From a checkpoint of a small transformer trained on Wikipedia.
Size: MLP 512 ReLU, 6.11M parameters.
Each number is 500 + 40 x the weight over its row's rms, rounded and kept within 0 to 999. Layers, rows and columns count from 0. Numbers have three digits each. The size before them is the row's rms in percent of the matrix's.

# o: layer 8 attention output (transposed), 320x160, rms 0.139, rows 137-186, columns 0-79
# v: layer 8 attention value, 320x160, rms 0.185, rows 138-186, columns 0-79
# q: layer 8 attention query, 320x160, rms 0.141, rows 160-191, columns 0-79
# k: layer 8 attention key, 320x160, rms 0.138, rows 160-191, columns 0-79
o137 096:511454526533421485492518544482550487493457473509523503474528589489465483519514519516522508579463480519454497537475452479517552506572517519557535516425503490489441562459525422486507479476416462506474544545476556472503515437484484429532456557
v138 089:506516543591441489503488503529638459449500485459513440436475472484444429481485507548515519444446448439501426553484562498460464503521513552442492459454484516516599526458498488574512459516567527490548515496472487489472533484443466567395536550
o138 089:492571480536567563527552453541456543485505528535557518415485514516526492553489430565491486563473491485554497502497423477527453534471510419517490500512491431496563467455490478483519495487540467514463478522501484516472539491493482521493514548
v139 085:465514493475536487565497478531492496505527514417516496508504511499442543462461497465522474430576524488444508517484455437463479568520512486533474529537519570483503520512447548533479503547529399451547622550539493507449449452478549521558470515
o139 084:548530452476480532432474526463506539470468453485481534438511573466463522482473560460438465491525435512525410424469553546516547475486453559571480528444476489511480535457473513498482496469482522548466487484496522457535511528555506483428461534
v140 084:435508451461548547497545515433561491529429462507444504522510460497552519441504497454484547487489519556481490524546522551461547505497515404430512553566494546550522548502535465426407483552459522473475482545502464536476519466485504550531480380
o140 086:508536574541475484488422447513484505469490555524514453482469521461486463496445492519510441473426522430533484488493546419551589554495534493502494465515484512520490403513470517501524533533518472470541503463507519523485450515518412510521518543
v141 088:438495467496534509464473474537488456437448510585579503436461553479466519509474531513456497531527548520464472494506461517506436545571535476578540499507472537453497508461582493502415502435536576513504508511482481476451505476480495543468396482
o141 088:490512486466505545539480490493506541487512518441537469453522482511432523469423437425455535560528509521453522466435518492509481534497486545445466446470574459470527513550481486559433509510438493523517546487499539528543430525510402520482554508
v142 081:518450519578450455488505501553525551425500518483564510541476522552506531536497498499436472492468571522483464494453521559532499475479568501491490536486432509527496431567438486479515517520411513526510533472467469478441513498488532502621487565
o142 080:613489562507506424490527505517518479541482475555506548505524505449501521554550544496482453515472461547442540431526499473489511479539517475545538496513534524448553501447532495484464408540557420527533541479441496594504505574528457520502474601
v143 083:495486432466459458548491539455523454433533486549489496539495525513523422437439497505503540507581568523487504530487558549522494485556513480529465522457502591374465472520453473497492545528508557504514465506531528432524475434557494550561504464
o143 082:543457523549554526480471507512577502558408410513486507443511485455450533515547517557523389510483485489505506508506496517435545455498509497548526469520496551578451553564446462447486481466443422436482549454454449500537459555530443514491466520
v144 082:458552490477474487481504512469539485509575495506538486498460624504553587429502499520508430531476509503499479481477468501524509434579502523564502571402494535529539548525536485518536488553575489513533520462525523506563492504479545553506518493
o144 077:548539525538590531526428488545509470490537462449500518408483464570491434558436494426497514528553420449527512481500582511462471479511432450510497522475499479422493471479440483380460488487468451474551527491468486474502488496503518475454446436
v145 088:468543490525483470475499474476523516471463520500495540563497479524533504500485485531475555487497451510478519524491440461565549542468480548494502501406513489444475550471502544513535476494496506569532527461446501507483473528484498468461470429
o145 089:519467424500536587481545509526462493477551505492495482548549540472507437535532531462532516548488506518498512542577478525497517396470548499452434519504453487503524485543487465453445510492501544482564459527431482425481549515530480520518532485
v146 091:489487481517547469501461558481484549470483528460484507560451509517459616540503465493504552520483537501547438564445514520463555495497468497508484409481511571500507543539510508504454497602508556566454547519573524532528483448564519473528485471
o146 091:490484489518476515512503516566535524521485499552522469477536541444481492445526485438481381506490469485448495426540546504538601500478510467544503517460484510558483485425517480527482505443472476452494532475489522516441476476554507590509500522
v147 091:458484540538495524471533580518469518561464538487506543527464566487528500475445566480518489515536494514487512561468468467565428466636467436496516510556507479453551461529517528468565488500500522476518512509562456481493513495570531473554509446
o147 093:528493576468549503488485504506556529506440478520514523543425517469512431472511511478455472509478559469459545524501558497472586542569481613510537510443458535483447524552506458503536545511441495546459571523435520450593509491522508497529462489
v148 087:497521510451461451475510559533511457599456448533434546426573476505468531432515437493499540443539449459502507526584599489519533550499430502463457451546545516497500540402445460508547392470509481477528456480467534554473556525501486495501489530
o148 084:465563508508502455510508454504498486447498544473513421517412539564540554457488486553475507482473557559512556464516448521501499502450456477593546573523418458466529447555477533512492527549473515480446522526476465457532439459510530506499465443
v149 079:549501587482548515551452537539470490546553507476512530499446406512491532478484510579545556467466443469518640476486494492513548509495540490558469432573484527515463458493463464567466503490489455527448523521522483525442475477477599557507474523
o149 076:484478493485525556494547449516508527516451545466495512474474571482580475460493491463490429561526533527478500520467493490545467456553459495501559499511500465516528573418503516427559564470495570547533440540492508461517435560536436566526480440
v150 084:434532521608464475450504489493506578514505521516560438507519525510467526498500470466465465512461498451505489436463501470481495430496446503439463537599562527538490526547601509569430446540466481534445526536494501532492533464469534491485494471
o150 083:567499547478512529522490560468507510407474507543490551529458539451495492470501429561512552469488421457521441462517486413530514562467489522402496557479400502515540569423536448465520522483544483491540526462495473450392534470484470540535483547
v151 083:480443506494474502553491497504476578458515451526574496474540470451508550504455464583525426524484468521480545596433484498439522499484595561517544481527530511523513482427553533470473444504487551531510533530492573559497505489474545521490460549
o151 087:499557506518547566526605504464518543517501561441440401513513486501449534530540453461429546495479507514520477441490402547471491509478481450459458471542503419494575526507450481487515531493506596565501479492498528510428566500580472504551565498
v152 088:552477462449485436463551583468449570583460473528500480469535436481556514529499429467472535458498466517577482505576498487539505489523476558565454538435519494523531500434488522495486463530501509505504488491504531442542462366473489481513514467
o152 089:508480564594543525506447491472498493469560405486457524556484528515421512467494530583498516530491506524475499460439481488501488477498527484474534512554452541456478495551510460385548536468485508478532524554430491539447482559503521483453547505
v153 084:510546453529464458509518451508473507543474460507453489521524530610568501510461532583504456499512482560457513528453550487473491487524506492481475527440521489516501547528501534483548530499522501503459542528460520441465495444511547470466540513
o153 087:530500452512530491421598470462455480508500440451503478521439487518480490505499484460573557479542458464535544482578432492485520536429516522541423472570533498501474527507499508543541437465528536501501472536519504483450529553547454452521499461
v154 081:502515498525433525469484548524435459461528495584494387493538530533470461408535543525442469453551466451496510504514517535503527453431492548485454538516459451528407523541472442514478559476514461490488532516560533508401490550470496491441510527
o154 083:536476482502448513567509481493516492546470537538563540453474538484487567591495497509460544520513523497498456522474453462461383491461523511543535453489540536441475484537506601476540444476407482472592407481443487512508501525486516494514514460
v155 091:522491457508497536494496509427486500568474554438572444499509458500498597435544595517523509477534455491516461505552483534432525501446542441499516529496520544496488469559526468498503505535512458507475516525537451457468523489462562459584546493
o155 087:500454503476461462498445507508493521490487500509481572468508621476446481448472502476472530503444541517487466486418535501469536534499470491549464531544520481551429475432447512477554506533495499430586558513584571428515423570533475500413454510
v156 088:530566582479459480445499455434496494580505544523493487495574531544421512433565496461499486433481545483520486468531517496453514550504452551519428525495494511570547527561493548467492537475521509503509460536517520439488569528565539482453488558
o156 090:559533443460502508572520502535532540438463465511472540485492474462505524485449435461513523547494487472459477497618495447525514481458512392506496531545542550496480492447534481545465441483500465426441474482462435498507481438475494485535463525
v157 095:552396474516530498535571532458534515457457498598527483447457376511475574478492533501495465519499420534465448492506495563499563516499552553559498525500419537528497504505517503499515383522576516514500486452581507532503506519498502438437458474
o157 089:467580542498403580560567496550548545509469505502497479532516550480451479535565473527502518421509626517560502485512411503442481542447529467471514441521525524461502543507506511515522491544521509391470479495406557477521562520558482550440489489
v158 087:524479515438538542504461482507568496491550555474567466492431482492551514497562474497505453501459453499479558531492492507474495499548490465541477518496551516487544532519427495512520481500444522564566512556409563557449504486546448486458483538
o158 088:480518494510448521461516488570487540538488519470457533497523463454451478492536548530547514506460500452536460521469497558499402498492564495439497472581491550530592484464531583473520546461588484438450470502492437483475517450436519513554522488
v159 101:529510422526475508525557503491482496501476579468480535499455578490501478493515452473556542535475494498504566517473601506552487462472440492489494527518511477540533425522493518505515597525499522447499576519541503410426471428518497510528533465
o159 104:515455492538458479419392561516488470573538450510484547482482484517552408517446529457500490413501475441494533529517509496544543508551563501510560523506510488501402564452588496525550480473431509561509511539527510525579480545501508460529512549
q160 068:529496491440549513519503409481505524465514444543469483512492498480486573462472503540466565494483480495450511556398506474456488538452495420472497510489443585504491482506555523515502342543486484530518472467499534478573471491455537484488534456
k160 065:534469423499542500531422566526507519442478531548528492469544458488481540532544567531543533490492522462533510491489488388537537523560532471579503436536470532477505432449563448515530520513526534469493491497444502425563494528480481499468432478
q161 064:515550477451485486470489460506567532565485456468486507513486516478546513458461465468402446457472483501438555417590612551552450508417523499494510431573508468496455513482576463511465498516497505494563486489564515460505434506494504611497434581
k161 064:430468464507512528527496452474421563444481495560504507523487533486480516499631488468506504459474533454532550530461460472565477512476510487513442524511509518510541496479535481440483450523545535507534543509397482595517525430533488507459500505
q162 068:519414468505564513431547623463490450440489477524510520524529462472503505495492450500491493452524461444534533457566494474523416546575484506509486468507539446494579502546460483484502534509481451603549512559471446482505521557441560550510450482
k162 058:531460481533432473530473468474498459493543505497411574429519487565496481458493506605539456490526551561511490542469468439525531535514485549489445415479502466499516505428427490513531462533456526492502574561516486477518507524459431465500490456
q163 076:513461490507565505495476565455483453513506529435540567494486540501536464519532527482519494532518556423580478447545501516562537477584472493543493502552475471533486549591523497425432598506509480568456501494426465454479479526492489475494455471
k163 074:493557454498465465455447471520510413500527470506467460471504516517467490447579502489511495495517511538544498474457593468433542494453484517463439476469525465473469550542456546529556449514447531540536491467486467494419484506491530528506553486
q164 085:489536435409457485498546499528505546491437481444548511501494492533547539522436553504426534490485485556529505502520541475473452457452464480441543462368430484514455435555525487513491455486460516473437470476574530526519470477496482490503505501
k164 069:555466588570454516570421567500481540472518569506512538507506513466486481554473488467507505458471476532449416476527379395548522504532481485475435555490411508536487457479551478553510526475464434429524526519527510557530465493534526515534474478
q165 067:552522542527484448548494498512527432489541452547518474507481526441522570482478440529506471416479421490494469485438587522484513537504513462519454498550534483496498442488509502517546511594502533509488513532510451503511488531507534544447462487
k165 084:519535542506457518428492426494490388563585466469541455475518556581507440479496503492512473532472494525513501552400514522468509520457496602467505464439531430513485619496523485482525441535515485504515499412480461475496498535520498499465497468
q166 065:384475550511513462526486502519478491442541523468501504487493499494525478456483474550513542471503439529441444560487611482480513535431398519441439501485480564451501522449448551525533438554406537466470477449534552474465520519530469456480508607
k166 085:522512509553507503382495536467510493537569447564527500494500533471523483495487557507482506528457499498466473493432533554488491540563575612471556464535529511522502584493480485446550492566586523525513518514450464462496571496535515442592513505
q167 086:554488519558540550488485490524603474513561457496520481450515464536471486467519501456532497495454497504508536482454494463523451520474513513538524514594500574504560487504527469531504543510543484556478604531451465486462527605496547487458421517
k167 074:491527533463490505471512511503530403541579446550498484427445479477541463532525507496535452571523548510497488514479592574515453555514532524445518521510476504487430556460454518452588522482546556487504493472517486439494519505537530486430516515
q168 115:583483460544515587478553498518552440513571439504481489464496507508470438510507483443522423501489535514573554503461486451480439518464498508527519526529521566531523456459537478489450496496553463529441584497459444479478493563460513474470438527
k168 086:501529537547490470405508523503524447562483446598481490506518469459483503496500610550459473507475522456491468547486496530488478526453514569471528539490553473529500509532555451463510446517584503555518526525483531399463584517525537449514458514
q169 061:507606474512534426544451539546466479514397531474522472443451501489473516537527490515575531530474501432490498496472489533530512448574552467551538496514564482519555523590480455531494503519588483505513499535543505555528540509471488529467552425
k169 086:505468606488487519580504504465511538500502566447468527541540467535431494530462434440488451467506470519548545432539469471539456496488451482527514530454458528481455419504548528555427521475451526446491494480495563555581442461541518533473460515
q170 104:467422546544521498491536516510500467438524466551495531549518560567471501443518506428477470581528509516450445464541543538494497492497503544495485564466442468520426557486498477484422412531444510473518440499494516496500534480538482533513485534
k170 100:540479543555400473456433550468544431447497515480485518512446514514472476502506556499507542553546433539428523571490574496503442466498503523509570494529428493495500534461475473451464498537477510439495522425453512556517480435538529479440492579
q171 096:495555503509537459504524472510428447526498498536510477437465506490468414460516473502437452479513474469516461420467494557538571492492508523534477465456544440511527513476430430495533518475481485517528515475490615441483554576501471444471455499
k171 099:506506525520511532521430572541532529531465478609474499503518554542539487522484470582499488480510501458518430558481464499500494544517472497507496468556480538568470538439481493449548517555524487505453566479415507497485515489553554457563521514
q172 099:441508530568554529408508447558421470465561479430493474437478464434511507492539519474464496563488549456572514529486466501538497468551517535514517523509517487497475489498457529548570499507462529554462538489453517553478475414457500493476510511
k172 094:538537511524471506507543461608470451516503513421436478489447480544516467498562498394518431522540535504602519525502496524474526437492476491461435540493497550520506488564488488545546450486421519479483519507454550532541535503531455510465473555
q173 096:544554472391477521491523513541459482486525549516448486426529533445487516538524484528518469548436433453532457487565475482506482492440464517577483494476555528496449458498533534447449378539532499523538498504544515443497501455514577547526584504
k173 104:490542498547474488554506525510525505530482539600509545507558496480446508494523485518533410465416430364470470501549400510556475530444493465557479464513542532499498449508569477496553492572505451478543536446455527545506542495544503508553538476
q174 105:530547524477477479549526533536479452410533483524552493490512513532469559553463474481522560551548496429465435506520447525445504464582492474426538428538563490480521456503526488510486496493476556517528395527516460482524444519506586479502482479
k174 095:482487474530479476555510467565514497541537542467545486482504394550513542568551481510492532526503534535518528532476508449430505485489495532503498462566493494419549477552535486492415546561466444513412477507464484531549527497504535426537479526
q175 097:498527520461521527452486452509502538532505500497507465494460446503465467465510521578555542485488558433549555491483537560555547432490515448457485520464509509515504618515504483497508590489437521490540478550510437528481555507538516555463504514
k175 098:575496546510523497480544549476534567508486535436507495531480481501475565484533461514543491619493497536516561429513465535482488484470536542472506412495544521530530554446501430502503482512501576498347430519540487523471464435501456518495524538
q176 099:534433496494474483524529457557493466476526532567494513517511486532469507544526479441521499499531487496477464525500607509538582508536461522473583510452458461534454454484497515431387512551564558479492497500433498510501582488524523536473455533
k176 098:489462431496510501550528479489485508467568521494500567494482550466488472455494584467454550431530452474491521532515513483544517491544523475500501459581519460461468544451501508422451515508464500498496436458502510539544553506521564577561499499
q177 111:523473520512526511514458511464516504532494444546456452495565496478523520518493520508566508495510513527546454539524465494475566504493475567443576518536481503512500498531464532427477455583455565538479518494519514413459550526474437530431484485
k177 104:555556568486519564450493509507534526454506547488473515539487523505543479456486402536557522475549564477478504505510489436519462458523477445518506422583481505492576513513450566558527453513481517504489443503466448559505490486533479428494531498
q178 108:490504497485575487530444446453467509472510490499549548513454480540445516544514472467492447562522476488466502490531528518510344441623481543449471465513548562466527521552496496508475482559414516502509501493525502451497517476528477588454559549
k178 099:429562526455461505523563520496426514500554432477544494490479467476504481471472518490537588553501489464446535490541498486532475432552499474501524479518602554438543461499467416571503504555428509488510479469528606499516560533522520483529465494
q179 110:453474507508467460535481489500487528474520490470437496501454504552510480537441473567530451494532496405508441537424433474529492546496490431461435462481455499535475443512490433484484523414498479452542559505461490447524466452508508541493513392
k179 101:462527521448448524532503536447502425517464514506486525508470460521529489496501516539508410577565427525529533472448437471481480497436487480550513469437489497526440475483536485393466505469454431561561464479410517454448513475475480517479466499
q180 104:521533567571520546484504444534465580552424489497514514591510522502493478531468487481469413589553514549515590523491491505470447496507488505484481526469424491510461519515545537461470448517607529473492461491517552491544484514470420499572485451
k180 098:472481539611561501548499506500408540526509561559426531496512439448552455551518542463465502520589511485486532506435512551500513460542493482452455457499494564518558510461517534425516499431494475498518484474508555463537524499533498473468485472
q181 105:479514492519577445527418519494442531490512575464539519489497537533507570434427542541486531484554463518435509466495431525506471460494532540530522537485473484456593492477506454617440510531549499430528551560495446593532430516490511507520470526
k181 097:492434468508531455499453466583449586552541432508576549418581538506553482500577580457532497419528470502465476513485558542460557515505517543492506557519511513534496472490463469541506494565513488492499502558494488489503466521479466496520513551
q182 093:511461565547545509525512528574510444458517409481502520489482551489498490539593477489434511465497453506399561449514542460452466468562481469515526441475447457494543541473494480470446426512565530539516479566586474447541513502517484511588432532
k182 098:497443580549445522563527470536544484418481538470534466482454494489512481433566506555424552475458509415510508506473480524535564473527500459496449477431503502520498570532441517468471518497534504571470505446453526396491463513501454490588434436
q183 109:452484472490521565458472469456574484511508486454516553455472535556539494526512506466563474503508448465548468475523450518501476521487552423539546505466481575465500564483471501541477529475491501494532513510522540494459507515535513351533455462
k183 108:462482501508474495500468462465511504498457508479594470549480486501453580436556540536525458546516485468508542475563452456511471529502512427555494532493431609471476522541460491444500520422542557525561518534533462513461463470447496467500536427
q184 101:471490436526469467544505485537509461509501453533513568545489495490482444522520479488501487483505490513386493526578582492507487396489543537521523470513514560465472485531488582519525491507526509429481505399496542429460495503429513624483454462
k184 104:478497477471470450484499462487503517434509529461444498479419532504504465555536457487460534549478491476442537443501512539547461470533498512504536519451455508513378488452434539513491512471473538487446546507456503457507485448529511505506527510
q185 108:534457507480548447493470487573525510433505485548477539501504461451468479458429558479506507450514475503441566496468487443484422428468507538474488433489518537540447494516527441500489500571470531510525492500547519486517516534437480477551447539
k185 107:493503524495500447492544536494519497509488495500455472454508478452518469515456525482451562493531492577480586520425407531455463517527522449446544528466598563463520467513526496524553535530587465487562456506447560473489635502530516470491502528
q186 106:457471482504485526544464488588527513498491480443533494430505541539497531476509515471553496519467564582511475494460436498452533442518554466451485554500543495521474465508531513485531515503445530457501505444483516498525509478487438508481550487
k186 094:483479501502500515499462496508524479473503564542512505511553546486464587487485457512555519499526566576484531471489571506522481428471547515432504468541519534552421458554524494496499495445454497525542518489468461561449472454530515495502561515
q187 111:550479547487508502505512499518488484477497503558489473481498497513506492500437539475549508526502455498487442539593521454415609483482488517477457531481558534531510527493540439446475509484494574520539572474556495482499518530558484534490489572
k187 107:505470504517535462497491476462525547471505408493462498443463479460536488462521565510508526469522536447481552508500521518559522449457516438527495494484498512424562490485505500467520403533509512466466457483498479531452554481473549451571559568
q188 115:389529568487524461501471494484499390563475510490515526547506534471574545483489523510506533429512562491558505511589477558479641517545488546459477452504517465502517532429500500532534536509487465508536530464475535446495471452487510456424516531
k188 116:423530548467509492442462432526528530444525483461509508461461550549569521479537448489471476510510552475495495525576503449493541493549447633526461418520408467515525517522486504552564491552508570504478504468480473542470515485490516495469534511
q189 106:486508489510458477513493467558494479531521533526493552484465472475578492411501580456516540549419434472492476380462494500448492512498449501490460537558448528465508518475514508412569490423526544441527478553484505505519547558582443490457494536
k189 098:501452508491664501489412530537491473490545501436543484565479504520532480454458543480561443491508493501554457490450432516525476513502490490508552493455527470447480524496522478469486503471441479483524435556501466531497605476526510496518485551
q190 103:527455481476484518492527452495567498476530521539501558446567485517476467448495517522509494480464486553539581447460489462530557526566540482521539467549482416500532442499564514553479539548524489556547455567558445546490509541541469428510478518
k190 100:504492522462506552484540525531478440495547533529507539468526456509447529456572499478511497537431516494499528489362488599481507418496493512492481522488525591510555483492521506498508499515501498508509517506524459470562417427501506468455534546
q191 101:490551454449530444529463497434490561439474512543467429505527515501483474532481558484483529504459511443488590456468520485466360539461424493422467523497544530402534480464504442434496456523541516454512521493498512537510474504488510508570463550
k191 104:575470521493517480522462472533484504502452507616528429512523522506496554529559518501503476556489502473427504531448459485513518471484550482462494545461525498563443448443551501542525446543508497523518525522429523495495549551483429447508482527
v160 101:591503558512466490528511547500409472537509563450523525531540591509514466497488607557561466471536472481541449440541514471494491504442503461465458525483459502498518454483531508497494500422563514538559494491521466514529474497511483533521479451
o160 094:496526513545540497490514460486523532462474523550565485439502565509454493488502486538489484528500468454507440526489419458453490566443508454569490594439498418531449470569447448532529487512512436485477543487488457590479503528553471411527526391
v161 110:508516507524521548470474438558483506547506532520400521403528524431447450504499534488482464394523453514476485532510528457526518447420492524482556514536499549515519498511483494515550551432512441472478555466572539479538489538527555516465496489
o161 104:502463532497424514465443472558530520419553443552410446530483493511504503476534536530433515457543499564490509451448476415446453516506504526524472477508473469542442526418578536583481515531448518480455480535529469479539507494566518526550509454
v162 108:535437494517506490585488504356516551493489457458595531510529502486493507514437541534465558484525514464553496474563483571509507430440549533550493482500458488482543485488547521541492440479466452526515540513546560495504436460497528458490454515
o162 107:482578538512509456468450511479506422495493476564578467531535445496507440444465441544535602534451524457425448489460460514488630506498514462473552487510503459536507450482486446550476478435440497442499526479535503502485374437595506473536513482
v163 099:425486518478455472506553509522487500500427503480479512446559489464502506544464527450506450475510388506442532476463535532469492495511541497468494491405523573478491409493492508496466536519485516526482472515457508525507550467476445460521491450
o163 095:512467428546454474430507492486554485461518446486559573439486480502548552526475461547496507463479420539508493532591484498456587521487469488504492490459461549522503540504550500437544572485486491514510482573501440475494475504490495515615511429
v164 102:520539491468449473505526488477561503479481540470478451531479433573557511479584546486483498538476532562436533520474537535522442533520464524548501540456465549539550495548608471543516485513457554525570527452461534459493520443525518462529478510
o164 101:515497550473500466499451489482556475499510522443490533494552487419423564510448488600518554487510507448489527486481496494510535515498537501453441489535489573462556463485406556443463468499389497487484498534540475527495532477547463472548486473
v165 107:483453495479511514468478466504548497453488515461488521504454492490442518584512510488454516425455464497523514546457529473491513508525482470499487511492617571512544508473535479572562543494572540465523433461490460449506487497492485515460472539
o165 103:545483546509424468531501563455500487507470575469511532519521454459465552470504501452466516465459537478524521415481498419503484463442424471476496449490562550447474518597613494525481501466512485476466451543531479548475482501487520447487524500
v166 110:497500546490513487539576468539535494521418533479493553545530489517568524455494459520485488541503498500549443514460504468547512483451563507443501458497517486494521481444556501487510557422458541491484481508514514494492500481601523439519469456
o166 105:445503492532508509478450486422484454510505515543536513564468488532527503540523549487407464521506547440549488486550600502565527575435465454479455540484474461510494478508400567494491480507496461530465516519507499461501526455438530417536418492
v167 099:603550516497481513437583472442446537468552474527503484435492611433505479464526540554543492447521505533509545461576497456436525420557447473546529541475486470488503441465524489490451453502464461536454501556506569507489423527479526483490555548
o167 100:496490531462523491400561491445469511499453504400464483536532493504510432429515516561457464484438530533504511513565426550562498442435548532539542493493533456473515520518518470483490546487522467494401511582500506536548442509560486499566522502
v168 111:459606450488520517507485419529454421480514441529555472500453481541470459465507445507458493531523470521497487454528489517451474453594490425532524471523551497467491525485493449519495508457488509500448448445497539510504544493515440407436505465
o168 107:494531399529541449523520475508536538539495503574461515544445480448531448531435502458439524431523470520489478504576503483515537411532470544468504468511516463491564518507503503545478501521510470497511479483508430544471447545516482515453480496
v169 104:517584486470473489559531473482569423552558484518482488446555501477499525550426519474497456503554523519435497477461525538498526506467542540461596438476471524466468536470449507504504532523476511567430520459484493480461497527509471539500549518
o169 101:441505527486542527456458532478572479536490507494467468512523508482554546468473416495485462456468597472474593522493536503507557496547518565403543502446458485489512551450550476481529500449463570528557472522484486453509536407539588533536506458
v170 105:480508487453492466465481526447563434508465497480522474462497552495536505533525435506460525447600474519558471496512543496519538523416453549456462472567493489507552489499448496464554534468534490529508422486485460527435468469518528561486522500
o170 099:542483520549572502479519563480485523429524517504586474519424474506498533430492396458506537449511515520480476507520546436543434512489494529440443432528459471519535545458498463541532433491413586512444522495505480458549538521511545576495497518
v171 098:510475479491437443500532556472497481574455476460477571471476480511487524466544525580553365533534544502494465511501516482516528556443480485474557518463550508434457499475498517442507418410429487434468453506588538536472516516520489481489487509
o171 095:523578471506535459535516533500452533399476547530500488446514518544534499470557486554514510457449407526509479500622507511504481540511469530518526565549481560491447481499483527473467444461559498504487476525510545472479522497533503454533485389
v172 106:471527558498510406443554524457465482494470448545520514512460507426455483449506515493442521517577494525457482468490492502568468522510480468504492452538529538466517456554517488495498508477550462583491479426464501437520500427553591529439514464
o172 107:462578539492442514504465465508520500504467502484478542541509523577467425533500504522472486502515542513479534442506582544488491474554524517495477520477552445536463446409464511458527433538481441546504406464526480468445445518476466457483447440
v173 099:462515448472541517460541443484482530499482535512444482518498549417518499524506490522556421511459541556453512504497483467468445507440514479544532536563473577464458509476458511509571523429531510536473531541495438500504549570496518494444472498
o173 095:466564448495481523460480480487514473522506451489455475488536464521530518549468519507493474503526473490435509421474519446398374499474449501483495499546520580518469433532523468560555572453514582516437476544460507528548433531439502462561535516
v174 091:536470573429563498465534547517479447534519499503446539509493498426445549564528509456585471501419550482508514499481476488530507541565431457489506510462518441473509488502537533500465510539492515429522462543514547497465508489464577544510512465
o174 091:534475528536502460528533502472460456510492544488474429488506504501515512468551482478506445523465524522529550525545621454567529497489559489551524477493543502528463530544468572477489451558562546556478458549470479476557539563511455465514553487
v175 098:571475515442484457452397504496497471535467562520509607525529406483534509561498578438462467513539478470551424528485537475504489568500486541519470491548462474491572576481462515571506431447523523479531499547500544447518523550492558449505415548
o175 094:459470497476532455560497486495578482527529627536518482496454491525549515524483559551542507475455475468545520425442526534592466550538475421483483461508520511441528501496531508509477504479536488480504455551488530484502555495571464448493446560
v176 100:571504464506483457488556545467514445481458476552524475469485549467492450532568463554501539537431482523440520440511595583543519552509561571424501490403535494523437472470476525524552536461451474484537492514435529452449484514465419441514443495
o176 096:517505490525470469497539611463523532477473454473507481457525451466510505543571560435493491484474590512449510478527571530489415468497550520608516519523519512505577467510491532511463507489473502449459468512567521527438501449506520449481534477
v177 105:489474444462472453463495485441482421515523491458498506469543448446549482515462586472388513561501467565466493521540542476510545521473573508531520454423478493539528491467501449578490477488550488462531496486466449475537463509524475537458457438
o177 100:485416518520510439552515450504553501543507493427514525522469490435538515474497469490524463529528491497492499479457518463470494540489500532598472496423522549497559471494579480529488554441499461491489511540494560523506439449465522488503474490
v178 116:540475556499536505480500490486409493529544514438520540461501494510510467472492546420537485536495574476496517516475525461492484410564496491512522491481514426447520528517508560499491443558454496425534551478544462594456527543500558460486476488
o178 111:484505509452504436530483525534329441550531591533542444474464533455507554522505513559529517549505524506545513493506488551553534517492486544499494504492545479502509539583481450453503439519497521467577503453485549500476503566542453505478547508
v179 091:501408537507546428478473503523530464461457501531399517425435521510499433554458466468436484523501534467510473477474570474467534546465509460457487525523564561452481495446456490606482483398540527515517461494479504518518444483466472527429497490
o179 084:481501556446551467540469524447510506432485487572535528506461483475500490516466498469468471478472463513541455490525537457456443454471499475528570506448490535453421477509501596515496520501510430465489493491459547519515525608480504514537447541
v180 096:536578462452526522598529508595524458466432447500504541469461486496488534451478558506535478457452537489501531488530504415494455556495523542505503475590455451454586480524492489536507459510418567443536484480505494459501576485516528483521578523
o180 093:441460469505501528450524491473537489558507493522487456452520502499479491566507533530492539516527551465531419525586510494502509494487513504449489531566545503507523545509508546481470402472442528491412563538414503512504570495520515538486530540
v181 104:466408476513491476538478476534471484504574529508469503467545426436477534493561503458483556514543497434469572549467541559484508507485454444459523477545524460485546544524462457522494544503542517444492531506519465568497427496492488490419479500
o181 098:483466515491542560471552517535458529497476403506521513514481485439536551459480537456497542494503506533585505473449518484446537549517488575473424441450523536485433502478529485517474446587456455478494489539525571570515571520519498521487505563
v182 122:447486545502491500499542497521561522549503437460576540485405466574501559473570473512529498502463452490517536485568496465454522498492577576523459473493529502504516484479552464495484519571497516539430447506525474519426514425476506487595530517
o182 115:535483489521531441493538489547447405460508529539535508500527511520510507496510428529555570480481503436533499548616486603409422419526473489426482554472505480438551496467487461465504534521466500448550479481524453450567514434480531471487476562
v183 095:499482566412474537549538423562433483489478498489460504550511496496475527482482503491487490529484513470468456506460483542385444429518580464558471490417504571582499450501567558485492522561441541552515474477506561523458546551476499482539530502
o183 093:487499435504461494523510524533486459504433501511487561437455501567421499548449509452454441559461533535531548483537518576489524487454510437489478520484462563538529438535542582409522555562515582474533517492519525452547490540467505517511555508
v184 105:468512458544492462473514494515507491511456503486586497512530502510507449498430507455450438495489475470497514460512468532507551527452534452490499501552504474430591543458532551493588436463478468430477488542473511530584497502543468494442474515
o184 109:438493454538548523484479547474529543570544465539511435490462474504509483496475506463521511612560422544479446470509477434516452508410491411512494554482464433419507525467519594563533455462478547492563441567486502496480521541502428420484459523
v185 097:540495495562511537507507510485579530562451607559490444471458459493499573462457498451480468568484564463438530474448524519485498465459523485520496532489498410458520511473489497522497457546433515433514506549458497521485564510491452511459562538
o185 095:518499470472582593513519524456455472530554553501557505523436493461514502475513539473548499532537496517497489514469482530519587502435503488488417492550480458447568533497446507500469535473478525466520556531515513530477459509552527538529565551
v186 106:487524468535507483460552382436461445477514494576491445431508557469483539433481549488502518525504511486483431551430598434449441567503487528496534521502486514487445496512444388561470525457519547543475446484546439516494554473518540542445483493
o186 105:493505468451494546553454444448529569430534515498460524541564518485463503436485518507438486454469502445530482453499496493465548505472488571459477543483540492486479459490481489451503524497523485520471529532449545501440602543543483528443475544